config.toml
head_dim = 32
rope_fraction = 0.25
attn_scale = 0.177
warmup_steps = 254
Each number is 200 + 30 x the weight over its row's rms, rounded and kept within 0 to 999. Layers, rows and columns count from 0. The size before them is the row's rms in percent of the matrix's.

# layer 7 MLP down (transposed), 512x128, rms 0.0746, rows 307-334, columns 0-127
099,192,221,197,218,223,279,156,181,188,163,156,256,165,206,198,186,203,208,206,162,214,209,200,215,188,198,194,222,167,158,185,141,250,237,204,197,185,235,215,208,202,226,194,174,244,239,254,213,196,172,253,179,189,237,152,200,239,190,185,191,224,249,196,172,190,207,133,199,230,215,131,178,157,151,203,200,193,212,217,224,183,233,214,193,242,202,221,173,229,191,222,210,229,229,238,217,199,170,175,223,216,206,198,193,186,137,229,237,239,180,236,152,222,178,189,116,207,192,253,163,187,172,205,165,259,224,177,165
103,188,212,167,201,181,235,177,209,160,226,200,188,269,227,159,198,225,198,189,225,240,183,260,190,172,160,226,209,204,200,223,228,162,147,219,210,218,121,198,192,152,209,206,233,223,189,150,263,198,198,176,209,183,204,212,195,236,216,159,174,206,245,152,235,222,199,155,179,239,264,202,160,207,212,180,245,214,211,180,202,183,161,171,229,216,176,168,120,242,229,130,240,183,203,174,139,199,182,183,198,188,204,169,177,215,168,224,224,164,215,174,191,176,242,213,204,181,240,235,233,204,198,241,195,215,250,214,215
096,207,192,224,223,220,253,195,155,195,188,188,193,225,147,226,195,228,244,219,232,203,202,232,220,200,164,207,175,257,231,234,242,259,190,195,227,167,202,186,218,210,205,180,234,185,189,120,232,187,211,210,205,196,270,148,173,192,187,194,210,206,288,246,194,225,159,232,192,199,195,209,181,225,135,166,214,170,180,230,159,201,206,223,157,199,159,210,167,153,200,176,200,248,202,213,181,132,169,169,177,253,218,170,213,164,136,211,198,178,180,211,168,215,192,173,191,268,239,230,209,205,199,196,163,174,209,222,184
086,211,171,232,212,253,207,173,203,184,200,172,206,239,197,230,229,225,158,179,213,190,193,256,199,219,171,294,177,208,172,178,226,170,222,293,197,195,241,168,270,186,203,188,227,171,151,126,186,161,201,214,191,181,199,198,198,231,223,206,142,178,219,198,234,251,200,206,228,242,151,237,194,239,232,196,218,175,177,200,242,162,191,203,202,220,188,190,190,181,202,168,207,164,204,247,192,168,208,237,197,254,140,178,180,187,187,195,144,193,176,170,259,167,183,223,197,124,217,217,194,195,205,194,190,200,184,189,186
154,166,262,242,249,151,151,160,218,253,255,232,209,211,184,193,205,215,219,158,227,247,251,225,180,160,191,172,249,180,202,149,189,187,185,199,200,229,253,260,161,228,209,225,155,208,227,214,201,165,220,230,215,196,145,171,137,246,212,225,156,203,187,251,190,173,203,196,221,236,236,184,190,202,187,232,218,182,211,168,185,212,191,202,212,164,225,235,182,250,186,193,211,222,258,179,194,154,173,195,233,173,200,201,196,181,137,174,167,165,183,164,174,178,219,145,234,193,187,198,182,212,189,211,204,162,180,248,212
096,225,213,211,225,157,207,225,236,189,261,163,231,205,215,213,216,195,257,175,221,193,187,227,140,201,237,207,198,190,216,200,192,196,213,218,186,234,181,201,190,191,192,161,143,158,212,153,176,200,150,217,138,153,170,147,216,175,174,173,213,248,171,174,186,213,238,170,186,172,233,204,222,230,172,120,204,244,200,237,237,186,194,199,194,185,214,240,213,183,238,205,199,177,132,265,230,150,209,217,223,223,150,199,221,193,232,212,153,189,235,191,221,196,178,224,134,225,209,215,233,225,239,208,154,240,155,235,217
085,222,181,218,206,220,144,181,247,155,193,206,167,258,217,180,187,255,183,250,154,179,171,180,159,184,150,246,229,159,221,170,160,207,238,215,190,164,205,146,196,207,218,159,123,197,202,231,174,237,226,194,189,178,179,197,210,133,215,216,210,232,251,170,175,153,179,190,223,216,201,197,223,194,239,232,221,146,210,229,184,193,227,237,208,157,177,202,215,160,248,202,189,230,205,178,182,186,171,183,159,209,192,259,211,190,215,221,186,169,201,144,211,201,226,194,200,228,198,220,233,245,269,193,256,166,236,183,217
110,190,172,193,158,279,236,131,158,173,181,201,188,187,154,186,190,166,218,167,197,183,208,260,181,209,206,207,138,202,165,189,203,178,201,177,187,197,198,212,184,158,244,181,177,214,226,267,173,195,190,212,251,179,153,225,214,251,156,186,225,201,238,220,205,250,230,233,254,195,158,223,183,191,197,172,241,148,188,170,244,240,219,156,232,231,197,194,229,222,218,128,188,209,227,230,170,234,196,142,219,215,212,183,186,209,174,215,199,200,212,144,153,230,167,220,206,215,196,206,206,207,160,253,246,220,191,184,217
102,221,128,174,231,172,167,145,268,196,226,148,206,191,198,159,175,204,218,218,182,201,196,212,120,206,188,195,185,201,243,208,207,240,198,184,250,155,157,187,185,204,218,173,188,195,174,161,199,201,228,213,224,212,278,184,230,221,180,190,190,176,250,200,212,171,160,207,214,198,243,196,194,184,182,192,198,219,243,235,220,163,221,207,207,208,232,195,181,132,213,128,142,208,263,249,203,189,232,190,215,191,153,227,181,169,231,197,231,171,212,204,204,189,220,245,186,253,193,209,224,211,271,185,193,168,245,198,157
110,240,220,239,190,190,219,191,185,174,252,194,223,204,239,247,154,240,132,176,176,271,140,237,210,198,178,176,193,236,168,167,190,186,217,144,133,205,185,232,189,194,205,195,208,264,154,202,196,169,151,150,224,237,231,221,145,214,159,221,191,239,217,225,220,181,175,216,178,209,219,192,234,179,186,210,197,149,231,160,183,195,213,192,189,181,182,224,192,188,194,221,229,204,193,183,189,170,250,180,215,238,177,220,179,202,221,189,241,225,201,119,226,181,195,236,247,250,166,216,227,224,175,244,221,208,171,156,217
107,224,282,210,266,226,180,134,190,184,173,189,193,167,238,168,170,171,192,210,209,219,180,214,149,192,177,162,239,216,226,200,234,202,195,218,187,242,195,206,185,219,197,204,259,143,172,222,197,192,173,250,212,217,174,204,240,148,191,246,199,198,202,177,214,165,205,233,224,138,208,203,201,185,210,163,199,179,242,186,221,165,207,193,276,181,250,223,209,168,172,172,200,165,237,201,169,195,174,217,222,184,176,220,200,224,210,189,182,198,214,127,193,268,207,129,199,224,218,183,251,230,216,183,236,141,212,226,160
083,242,113,158,207,221,201,226,184,205,202,245,187,202,189,195,171,204,166,196,209,218,174,230,196,244,250,231,172,201,236,199,205,264,219,195,200,192,186,169,190,194,237,180,239,186,220,211,206,189,193,199,183,196,209,125,262,185,240,167,255,254,196,149,193,200,189,196,204,206,214,161,221,263,184,214,212,143,248,182,204,202,177,207,160,196,216,129,165,160,215,236,191,189,208,205,180,220,229,179,193,156,212,204,140,184,228,173,225,134,192,170,176,172,216,196,236,159,241,193,207,228,263,162,170,228,246,180,183
099,182,237,189,223,226,177,197,179,158,150,206,187,117,193,183,184,275,163,178,194,204,210,259,234,228,182,234,241,124,226,223,142,177,238,222,175,256,182,222,158,204,200,205,220,179,211,232,227,189,126,190,202,206,147,215,222,170,212,194,164,177,176,167,221,222,214,239,232,227,209,224,179,177,151,161,222,184,216,204,163,188,174,207,218,219,243,197,216,199,198,196,209,179,163,258,225,163,208,190,194,203,248,212,128,218,223,236,211,225,195,265,207,237,208,193,201,167,196,227,193,197,200,156,201,230,163,192,236
110,223,150,211,283,174,226,223,209,206,193,217,160,217,221,236,234,168,174,231,227,176,191,193,212,187,227,183,171,242,198,125,283,160,234,228,223,181,190,181,223,217,194,184,210,124,183,232,203,210,196,152,198,174,178,174,228,180,222,211,204,210,130,154,205,155,183,131,190,179,232,217,171,155,191,180,183,241,202,217,240,216,150,166,217,189,182,185,234,190,236,232,211,191,224,233,196,175,228,188,174,204,180,182,175,159,225,253,210,196,178,251,167,146,219,249,210,184,231,242,183,187,193,222,193,189,214,230,227
099,204,137,216,251,215,252,221,237,159,281,215,226,220,195,229,169,244,163,215,148,175,238,184,212,177,225,185,241,189,234,187,200,180,175,294,204,149,242,190,212,141,222,227,161,205,205,187,216,226,179,198,215,181,219,205,215,185,175,164,197,223,215,235,214,183,187,212,151,173,183,167,191,182,181,204,255,162,171,236,208,181,164,184,129,244,212,187,201,141,235,205,171,179,197,218,240,134,194,221,230,206,180,165,181,215,163,227,178,221,203,150,206,195,220,164,227,218,178,213,229,168,188,232,211,225,175,212,199
091,142,184,161,181,128,217,162,189,206,194,206,173,231,235,173,199,238,145,241,246,220,219,204,184,248,230,188,226,174,201,197,168,154,136,188,149,235,252,237,190,247,232,230,183,190,219,215,184,243,221,224,193,168,199,209,187,227,169,194,199,166,223,175,203,181,212,210,193,172,137,229,181,197,191,189,145,179,204,186,258,229,173,213,189,263,191,188,189,207,232,163,175,208,221,255,180,254,208,244,166,205,178,196,219,208,227,259,182,195,152,212,252,185,179,207,203,192,206,189,195,246,209,186,119,197,228,184,168
108,188,175,175,157,243,205,162,187,195,126,225,175,200,217,225,189,165,201,204,193,228,167,193,177,245,220,250,204,222,169,206,135,256,160,149,222,233,198,248,275,216,193,156,162,236,177,199,221,213,166,236,167,199,181,171,173,153,164,235,216,217,211,186,206,186,202,200,256,222,159,189,246,209,222,193,252,167,240,235,211,173,188,180,185,165,220,176,205,212,164,176,222,224,179,182,215,240,210,217,174,215,216,197,184,163,187,205,163,216,218,149,152,183,206,251,223,173,202,165,226,190,247,194,221,208,157,217,282
097,201,203,212,217,193,212,201,215,155,225,193,210,172,179,203,183,122,207,221,228,201,173,194,219,278,238,202,180,161,181,251,177,183,161,195,218,207,237,221,182,191,170,201,248,134,233,185,205,215,230,197,251,222,231,238,149,231,216,224,165,171,149,229,166,172,230,261,197,221,167,161,167,229,188,216,203,252,212,165,186,225,220,219,196,225,193,193,250,194,163,220,214,210,197,163,193,214,174,217,136,236,181,204,211,142,205,170,275,205,181,224,205,170,203,177,230,161,185,233,128,163,236,195,183,192,253,181,202
093,216,196,236,203,163,225,179,149,181,230,203,172,177,191,209,170,239,205,177,147,240,175,146,234,202,237,218,235,182,164,231,203,158,205,238,217,170,186,206,163,220,208,175,145,280,197,184,163,198,190,215,228,193,181,170,208,254,256,194,197,192,216,174,146,204,197,173,231,238,239,198,208,255,214,163,246,174,137,196,227,221,213,189,187,205,185,168,146,176,201,255,247,160,220,193,185,214,174,199,263,214,244,205,253,231,206,170,178,198,234,197,220,211,190,188,173,251,189,214,164,149,162,176,209,251,205,175,226
116,170,215,177,236,233,205,186,167,204,183,237,185,186,162,232,212,162,172,202,206,178,237,182,240,167,221,200,238,176,230,246,172,213,191,184,177,206,131,169,235,211,190,155,217,230,220,227,192,197,223,163,183,231,280,222,184,195,191,187,201,189,203,155,226,251,253,190,201,208,207,251,129,237,217,201,212,149,244,166,213,262,166,180,231,172,221,181,137,191,221,187,152,175,254,201,172,215,235,164,239,182,194,205,230,221,220,156,179,150,164,172,252,192,193,189,224,179,203,172,212,172,202,236,246,161,239,207,197
120,130,246,235,219,202,229,191,241,186,248,181,163,216,166,241,205,242,260,232,148,243,202,204,240,238,176,208,166,131,200,183,207,205,171,223,174,222,221,237,188,178,191,187,150,227,186,210,173,167,175,202,216,181,251,210,158,189,147,229,224,183,208,169,182,208,212,225,242,191,182,199,188,125,204,206,183,195,156,264,170,219,175,263,239,208,169,157,180,214,189,212,230,211,166,200,169,225,176,235,166,245,168,240,210,202,248,183,176,182,226,126,184,169,195,193,247,203,181,181,234,206,221,203,196,187,207,198,191
086,180,262,166,182,179,213,191,165,212,162,177,197,194,239,157,209,187,250,246,206,207,129,237,219,208,247,247,197,222,202,195,191,226,206,180,228,182,215,178,247,197,174,141,188,172,173,200,202,206,222,234,209,201,197,175,167,207,210,186,180,185,174,222,255,240,258,251,215,179,224,223,169,214,219,261,218,275,200,197,164,241,231,179,140,210,143,253,254,162,203,203,150,187,151,161,208,173,176,170,163,194,222,197,216,200,162,198,182,144,182,206,216,186,235,183,200,205,201,249,195,149,236,221,217,178,182,193,207
101,225,211,189,238,215,206,257,160,238,179,170,211,193,240,235,239,185,166,213,214,214,176,213,207,222,173,220,214,207,223,186,185,232,180,175,249,238,256,151,194,208,182,175,183,186,212,169,245,199,262,208,175,170,186,159,210,207,211,238,167,196,163,161,175,168,222,176,226,224,217,165,259,195,171,221,201,184,229,222,237,230,210,243,219,190,224,150,166,188,157,185,214,178,206,125,152,176,168,184,119,187,178,210,201,265,202,216,200,243,233,250,143,197,243,186,224,189,149,190,212,212,213,207,136,163,204,211,191
090,168,175,249,202,200,215,203,228,226,191,226,189,167,171,211,143,149,203,180,224,201,210,215,175,268,166,160,194,187,161,236,167,167,210,185,207,192,187,202,205,193,212,210,241,204,183,209,223,208,269,208,195,159,227,208,184,247,219,158,191,257,207,185,208,204,235,179,194,146,234,250,206,261,162,178,187,179,182,266,199,188,180,205,232,177,197,164,209,162,125,133,201,146,181,259,185,149,210,188,216,247,224,171,181,190,227,263,176,177,167,240,240,200,179,172,197,177,196,230,212,218,220,211,223,222,232,149,214
102,208,185,152,188,172,196,239,150,204,215,168,176,225,198,199,197,190,185,102,233,228,225,206,198,208,173,205,219,156,215,161,228,230,230,164,172,176,206,164,220,210,214,206,194,226,240,190,198,252,205,243,201,123,181,109,217,236,230,240,196,210,213,201,212,205,191,179,172,213,185,196,204,171,168,252,181,206,202,217,239,170,273,244,223,231,184,183,209,179,208,191,224,154,202,218,230,206,190,161,133,183,237,164,229,171,218,204,234,177,231,200,249,166,170,227,177,227,183,227,180,174,233,251,183,167,257,210,184
109,182,234,208,212,204,191,226,253,192,218,154,218,187,228,210,204,171,199,168,157,202,229,180,215,237,166,199,174,256,221,214,196,210,218,188,198,194,224,209,204,211,156,246,219,205,188,238,173,173,188,181,150,118,169,182,217,238,184,172,190,181,206,164,127,244,207,237,211,180,199,193,202,215,213,252,182,212,254,223,247,216,189,197,187,194,185,194,198,223,206,168,199,152,145,150,259,194,272,127,202,247,202,213,190,196,194,178,185,220,222,260,232,216,191,195,239,230,162,112,238,189,203,197,205,193,210,206,137
104,217,188,223,185,199,171,248,152,203,205,235,209,167,224,211,214,195,174,169,193,154,136,221,277,175,162,212,218,191,171,202,227,165,193,251,170,202,190,183,215,238,167,225,197,200,220,119,239,178,193,182,189,182,237,173,160,208,192,278,171,155,209,176,228,215,197,182,198,230,299,166,196,224,221,208,258,199,238,223,185,166,162,237,191,124,210,188,192,130,228,187,224,200,227,219,205,201,171,206,219,206,167,215,199,205,203,237,220,174,161,188,261,176,228,199,175,183,241,187,215,211,196,229,221,165,194,194,200
086,209,155,245,221,203,225,233,230,196,192,225,226,197,233,156,194,252,107,216,206,169,193,179,175,214,203,214,183,190,143,187,170,153,207,186,269,206,200,212,192,200,192,168,233,168,226,209,198,222,205,204,267,205,191,196,170,230,232,255,156,164,165,176,158,231,186,173,184,170,268,159,238,217,209,222,176,193,198,185,188,178,194,146,193,179,241,210,212,174,229,156,162,195,170,201,173,218,237,208,191,185,186,89,222,226,152,215,226,206,207,231,234,227,227,174,226,184,237,203,219,197,187,218,216,199,241,243,217
# layer 7 MLP up, 512x128, rms 0.0894, rows 308-334, columns 0-127
108,195,290,181,184,175,175,232,162,196,199,193,215,206,194,204,150,184,205,169,212,206,207,194,224,168,197,186,211,181,172,245,177,236,253,245,194,244,234,211,207,193,227,145,243,177,252,177,162,215,195,169,233,263,183,182,211,180,164,167,211,193,206,212,187,217,178,222,178,232,217,240,269,155,158,192,187,219,195,206,253,217,166,212,226,175,177,207,245,219,237,189,237,241,265,156,136,197,201,257,225,212,258,137,207,188,181,166,161,241,155,194,171,200,201,172,206,170,169,217,179,215,220,190,223,201,177,190,177
094,126,226,178,220,158,222,210,177,190,231,208,155,180,159,227,188,224,231,178,225,202,195,125,212,222,164,228,234,186,188,214,191,195,184,202,187,220,219,223,217,200,244,220,197,209,155,164,229,212,215,189,176,206,190,186,165,197,188,218,215,151,231,246,264,158,151,218,181,203,195,238,200,181,134,143,265,211,217,173,161,242,206,231,192,198,230,200,229,210,232,183,115,238,235,247,216,180,183,194,198,208,232,211,178,215,167,149,198,224,246,201,172,162,198,191,208,223,295,177,202,235,211,179,195,170,191,177,220
099,215,191,150,219,194,209,205,178,148,205,223,192,167,202,252,218,252,261,205,210,210,188,157,229,220,200,156,214,175,176,206,171,169,146,230,214,212,195,137,150,213,250,246,163,200,266,173,157,228,247,153,227,270,186,233,220,242,196,210,189,129,231,217,170,220,239,190,212,226,237,245,237,158,159,179,172,201,184,186,154,196,207,212,194,191,182,199,221,200,219,230,178,245,200,225,202,190,198,212,190,181,180,165,208,201,280,185,169,216,190,176,187,191,214,235,231,220,177,166,174,199,168,162,214,199,186,180,139
116,221,202,184,195,176,190,142,211,202,123,190,238,156,212,196,221,188,220,189,256,171,229,187,183,202,159,218,183,189,212,186,191,205,206,238,158,238,196,225,160,223,148,153,214,150,212,246,186,161,209,174,255,228,162,166,163,185,163,204,192,198,207,252,171,184,208,221,232,177,232,190,229,205,212,224,234,237,212,216,235,158,263,200,146,154,180,235,197,217,191,257,201,193,220,189,211,232,247,165,182,185,235,109,184,183,205,193,216,214,255,185,179,225,198,184,153,221,246,258,184,214,216,186,251,230,196,209,202
105,222,260,177,209,189,241,181,262,191,190,236,228,100,155,211,210,167,191,168,220,204,201,246,129,220,216,236,205,168,263,171,191,194,180,226,178,228,178,169,168,210,178,218,150,151,204,190,230,191,178,201,180,204,182,212,243,126,203,227,214,185,206,225,215,221,214,190,213,231,230,250,204,171,213,163,213,138,169,161,214,194,218,226,192,143,157,192,288,236,235,196,184,197,173,206,236,205,222,233,170,204,203,207,181,182,266,183,195,218,233,207,169,197,171,195,207,202,192,176,184,169,201,245,219,196,184,182,222
093,223,140,197,180,154,216,181,217,168,220,188,215,210,174,229,226,210,160,229,157,198,165,206,188,151,215,226,195,215,217,173,192,196,224,254,187,231,214,151,185,214,161,216,162,190,272,205,173,183,201,155,181,203,185,300,230,247,133,198,238,209,195,240,233,200,161,200,155,166,213,218,174,146,182,227,171,186,219,207,216,199,195,217,186,188,167,161,190,202,183,220,207,201,214,213,264,209,263,243,244,134,226,198,229,217,185,194,242,222,183,218,210,179,174,191,179,210,201,158,253,275,212,206,175,175,188,185,185
107,166,231,157,211,164,228,205,172,253,241,207,214,165,197,224,189,184,223,195,209,245,201,191,176,182,151,250,167,192,171,223,182,195,194,180,179,242,191,170,193,208,201,135,211,177,206,146,190,211,246,262,212,178,197,266,174,178,211,181,217,206,228,212,177,173,212,246,214,271,235,198,247,232,215,210,192,166,214,178,208,200,181,185,143,212,173,214,268,220,284,190,176,137,228,164,215,219,212,199,219,161,187,186,202,179,236,177,193,229,191,227,215,170,202,198,237,170,160,241,122,212,218,175,209,173,189,146,226
076,147,224,233,153,227,184,263,156,171,184,238,189,187,210,227,216,192,119,206,207,219,259,225,238,188,214,189,257,186,208,174,183,190,213,208,161,248,277,198,215,217,183,221,193,192,195,274,187,192,177,208,178,219,162,232,214,158,217,199,235,253,168,205,201,226,214,169,174,199,233,203,207,215,240,196,200,197,176,177,224,186,185,212,181,206,191,188,224,236,197,211,274,197,185,159,194,197,145,224,215,210,252,165,233,203,219,216,185,224,170,164,245,217,182,168,237,121,190,206,135,196,187,212,190,231,158,221,245
104,200,198,258,167,211,231,180,178,258,220,192,179,227,226,189,192,210,198,222,249,164,159,119,187,190,213,196,200,175,180,219,189,198,251,156,219,174,251,189,147,208,220,180,200,218,186,229,207,196,209,227,169,285,187,201,240,193,132,185,224,236,237,232,220,193,172,231,158,231,215,224,213,165,198,213,148,205,221,196,146,178,209,188,229,163,166,237,202,233,199,175,241,193,219,181,145,199,218,198,210,211,249,196,168,188,235,185,198,203,236,264,205,131,200,173,166,230,150,182,202,247,184,146,172,178,179,184,219
105,164,150,187,166,181,208,166,223,254,204,221,157,177,184,146,200,190,193,244,247,190,161,251,188,189,212,160,232,212,187,140,175,227,182,175,153,176,169,208,170,209,200,247,127,221,176,196,228,210,175,143,213,168,207,175,268,206,211,204,175,224,264,221,125,200,210,199,249,240,213,227,197,209,219,222,279,206,214,228,176,165,229,201,195,213,199,176,166,197,208,193,187,210,200,151,183,229,186,209,181,168,208,175,230,190,228,193,207,239,241,239,204,219,175,158,227,258,217,168,172,162,239,224,202,180,176,214,230
089,190,212,246,188,232,225,182,206,171,245,229,215,86,181,225,140,232,273,200,221,208,216,162,170,173,189,175,155,186,237,209,197,244,203,211,222,205,256,218,215,187,197,255,161,190,170,199,215,151,199,198,171,228,180,208,182,199,170,210,158,190,207,203,170,183,171,200,167,197,241,201,170,155,156,241,181,197,206,222,159,223,192,225,197,244,204,202,165,217,191,214,221,200,200,196,224,230,185,135,209,227,212,176,208,199,175,257,173,243,172,220,219,161,195,212,245,195,114,174,243,187,145,184,205,190,195,248,180
095,187,208,193,189,170,216,215,167,261,228,206,196,215,219,239,207,156,211,169,196,217,165,147,198,141,141,192,135,234,184,233,196,219,203,162,176,216,160,242,217,204,161,164,217,208,255,258,178,202,265,212,236,224,183,135,230,213,188,225,247,191,223,223,174,163,186,211,172,187,269,204,235,194,232,174,143,244,213,217,219,240,215,208,169,203,181,200,227,210,117,192,213,230,246,161,192,191,186,245,223,218,182,171,220,189,192,193,229,231,234,166,199,193,188,171,160,229,190,218,212,241,195,191,226,213,167,186,247
113,206,148,235,186,153,213,193,197,195,186,219,167,204,229,179,198,252,211,232,223,183,217,246,231,177,185,190,233,159,221,120,241,194,180,235,238,240,258,210,223,214,193,197,116,186,248,203,201,177,138,189,247,263,177,206,250,194,219,186,128,184,212,209,189,177,158,242,185,171,205,177,175,168,169,160,158,220,209,148,234,209,198,166,190,173,233,167,200,218,166,214,252,220,238,226,179,202,211,235,202,180,231,219,199,178,213,200,186,199,225,183,199,175,169,229,258,236,217,188,160,209,189,165,238,198,182,199,245
103,159,197,158,188,205,210,203,233,232,234,237,194,183,214,168,206,222,171,204,205,144,268,228,149,215,179,201,176,203,188,206,95,216,201,220,136,231,214,222,234,239,249,110,125,180,189,196,174,182,168,181,242,186,184,216,213,170,174,180,214,201,216,202,213,236,186,177,204,193,225,242,176,237,239,237,261,241,188,171,194,198,203,233,191,184,208,257,213,237,184,203,212,204,227,198,193,207,233,235,204,181,225,168,170,203,207,156,145,216,191,189,199,220,157,229,211,134,239,181,182,196,222,206,174,200,193,238,185
099,139,229,211,204,176,226,250,235,205,180,171,212,188,146,280,197,238,182,197,203,152,203,147,165,181,194,201,200,209,179,202,159,236,185,211,168,229,202,192,136,231,171,225,225,179,224,145,151,210,217,150,183,182,184,230,229,202,220,154,167,201,172,200,199,165,210,218,265,213,247,268,183,195,209,191,176,193,262,166,177,228,199,207,211,213,229,243,189,198,251,177,190,264,235,200,215,187,183,188,237,220,163,219,142,153,130,188,183,215,214,221,213,206,208,255,190,204,196,203,201,204,167,203,199,149,165,205,176
113,169,220,178,200,180,231,202,137,133,211,206,187,202,204,252,204,214,225,172,123,214,150,233,190,139,182,197,256,190,187,172,224,183,175,249,218,204,216,170,211,233,157,181,193,188,171,189,182,188,234,220,197,157,194,264,243,207,228,204,168,225,228,258,193,198,224,242,217,229,249,233,270,208,140,164,160,213,193,169,241,186,217,176,236,150,196,162,229,202,252,183,227,198,218,159,218,180,171,196,247,200,191,158,208,179,194,216,177,209,199,197,197,180,184,234,195,145,203,187,166,252,228,186,243,201,173,218,201
104,212,244,233,181,200,186,217,187,214,190,210,195,216,193,160,125,197,149,206,234,177,189,201,179,214,225,222,214,200,250,216,215,199,203,235,140,171,259,271,202,221,224,177,196,191,189,233,186,207,179,221,164,276,200,206,188,202,186,192,163,139,220,199,214,198,138,198,203,205,209,163,201,201,177,164,217,193,197,190,169,169,213,225,281,214,170,219,154,221,193,224,203,213,243,170,161,252,219,150,234,211,231,230,187,222,209,251,222,199,177,138,192,156,174,163,225,281,164,179,216,151,213,192,226,224,160,177,179
097,193,269,154,195,191,198,204,166,182,231,210,223,229,177,202,239,192,174,173,211,164,228,213,152,189,186,219,223,229,178,274,102,232,203,159,171,235,184,214,193,201,173,193,216,226,240,244,200,168,182,192,216,142,173,201,171,256,133,227,167,172,213,203,218,177,224,189,230,200,195,220,240,167,136,222,251,244,177,213,137,220,212,255,209,192,211,189,191,211,148,199,183,233,203,243,199,213,215,196,211,201,210,194,194,167,215,163,234,245,152,199,165,195,184,221,189,214,247,151,222,218,209,213,217,208,149,208,158
107,150,233,171,193,176,200,208,198,206,222,184,177,224,215,212,188,209,192,183,182,196,173,239,196,188,188,188,238,210,208,184,196,217,180,215,177,189,191,275,134,221,170,249,217,219,240,204,179,194,106,248,180,192,198,225,232,157,159,158,150,162,208,248,240,244,208,216,213,229,217,198,193,175,191,195,167,202,181,213,181,160,222,235,180,198,219,247,173,229,181,236,233,210,224,135,234,243,179,187,261,208,184,189,133,154,241,224,259,214,191,218,137,175,171,198,258,198,196,211,165,179,248,211,223,206,165,221,216
098,207,201,193,141,186,198,210,167,239,241,221,213,189,185,210,184,158,189,178,215,236,224,184,232,190,207,169,228,189,261,125,141,166,239,197,194,213,192,228,164,229,174,216,177,224,154,180,258,198,182,233,185,179,199,286,228,191,164,184,201,242,183,233,148,236,238,253,218,243,196,255,163,185,203,187,218,173,170,195,186,205,200,225,223,210,203,228,204,208,168,212,187,228,168,143,246,219,183,205,197,204,163,240,168,207,188,197,216,195,216,153,193,187,212,173,209,197,213,167,156,159,292,175,196,202,164,198,134
091,243,189,222,187,195,225,178,205,176,194,207,205,199,192,232,147,219,190,169,228,249,225,150,204,197,172,176,169,220,225,112,187,213,186,210,146,228,194,229,194,233,212,235,173,167,212,216,190,209,174,185,174,214,223,244,190,166,241,180,195,189,249,244,166,183,143,225,185,191,228,236,205,127,200,182,141,190,174,231,244,196,188,194,273,200,255,144,155,216,171,199,222,194,204,194,225,241,147,262,225,210,185,234,144,188,192,181,239,203,214,142,173,170,226,209,162,211,185,182,181,214,232,226,159,237,191,217,210
114,188,220,202,189,216,190,186,197,214,203,227,213,201,185,227,136,212,175,197,244,143,160,176,227,201,151,239,157,186,160,196,216,234,209,228,160,219,206,172,192,188,190,105,206,172,241,215,138,217,191,223,248,228,191,192,204,202,198,139,125,181,247,190,235,192,156,196,248,222,210,207,204,203,210,229,157,188,241,186,226,154,187,229,211,158,212,243,228,231,198,180,255,189,274,215,198,191,186,255,216,197,244,161,194,198,209,163,185,202,208,245,220,166,204,216,264,253,173,191,194,222,178,179,195,152,196,192,212
101,167,193,196,200,162,210,219,209,219,163,243,218,245,229,239,207,217,133,188,211,218,222,226,186,180,165,163,198,166,201,229,151,231,197,219,204,193,217,214,168,239,176,227,232,228,201,178,193,190,172,249,211,175,194,180,227,214,231,220,211,168,255,239,207,206,212,179,132,265,198,237,243,177,156,167,200,157,189,130,197,193,180,204,226,203,168,184,203,231,187,220,261,194,182,129,171,163,167,195,227,197,193,224,238,200,229,202,215,214,192,237,239,180,155,205,162,206,217,225,201,270,200,195,253,163,163,115,212
111,198,233,180,186,176,222,173,224,156,250,188,203,212,181,228,211,204,177,213,225,226,178,95,228,181,236,206,248,208,173,191,178,208,193,173,238,217,221,190,140,199,198,202,180,212,218,237,233,188,203,197,184,158,196,209,215,205,201,201,178,159,201,217,228,181,143,202,186,208,203,266,253,151,155,163,177,216,205,224,270,196,198,202,181,168,218,197,200,208,223,195,201,191,252,189,293,233,129,173,194,202,193,178,170,186,211,231,213,245,192,210,169,174,179,231,133,185,217,216,182,250,233,138,253,210,172,166,208
112,166,183,180,176,214,213,201,188,173,230,205,221,182,171,209,171,211,193,210,162,172,194,242,198,192,166,232,171,220,217,211,188,225,170,222,160,246,204,198,240,241,281,183,180,175,227,184,160,192,217,210,196,192,173,169,209,222,130,167,206,208,222,193,225,184,190,198,255,230,230,210,216,218,215,213,180,257,224,213,140,177,213,219,204,191,222,227,172,231,190,215,241,223,279,168,198,218,216,203,228,215,183,178,167,168,150,158,151,215,216,233,165,239,173,216,297,192,122,204,183,168,235,208,154,149,179,242,172
098,206,208,243,183,234,187,180,229,226,166,177,199,243,168,225,272,210,205,214,249,154,189,194,177,152,203,222,149,189,178,171,197,198,187,184,192,172,217,165,157,237,153,231,173,178,262,181,156,186,188,146,193,229,176,185,179,193,246,183,176,204,242,238,196,198,201,226,206,196,194,157,230,202,280,148,155,210,264,219,179,216,220,209,223,231,188,207,227,219,180,182,210,188,232,197,229,184,179,235,174,181,194,181,135,200,157,202,203,231,207,196,275,182,186,177,144,210,251,238,158,217,201,161,173,242,185,166,232
101,221,209,171,192,180,227,191,196,142,185,209,222,236,219,216,210,174,203,199,195,194,168,186,246,166,131,196,173,207,190,157,197,184,172,218,197,240,198,196,184,186,199,238,165,177,277,190,204,195,209,216,175,213,178,236,204,259,181,202,182,205,207,249,220,194,168,216,198,245,243,237,191,158,132,193,236,164,230,248,202,235,208,216,221,220,174,211,216,217,186,223,228,226,209,164,161,200,212,213,190,218,147,218,191,151,206,123,198,199,225,260,157,207,191,241,211,135,182,236,184,265,183,183,223,178,173,184,102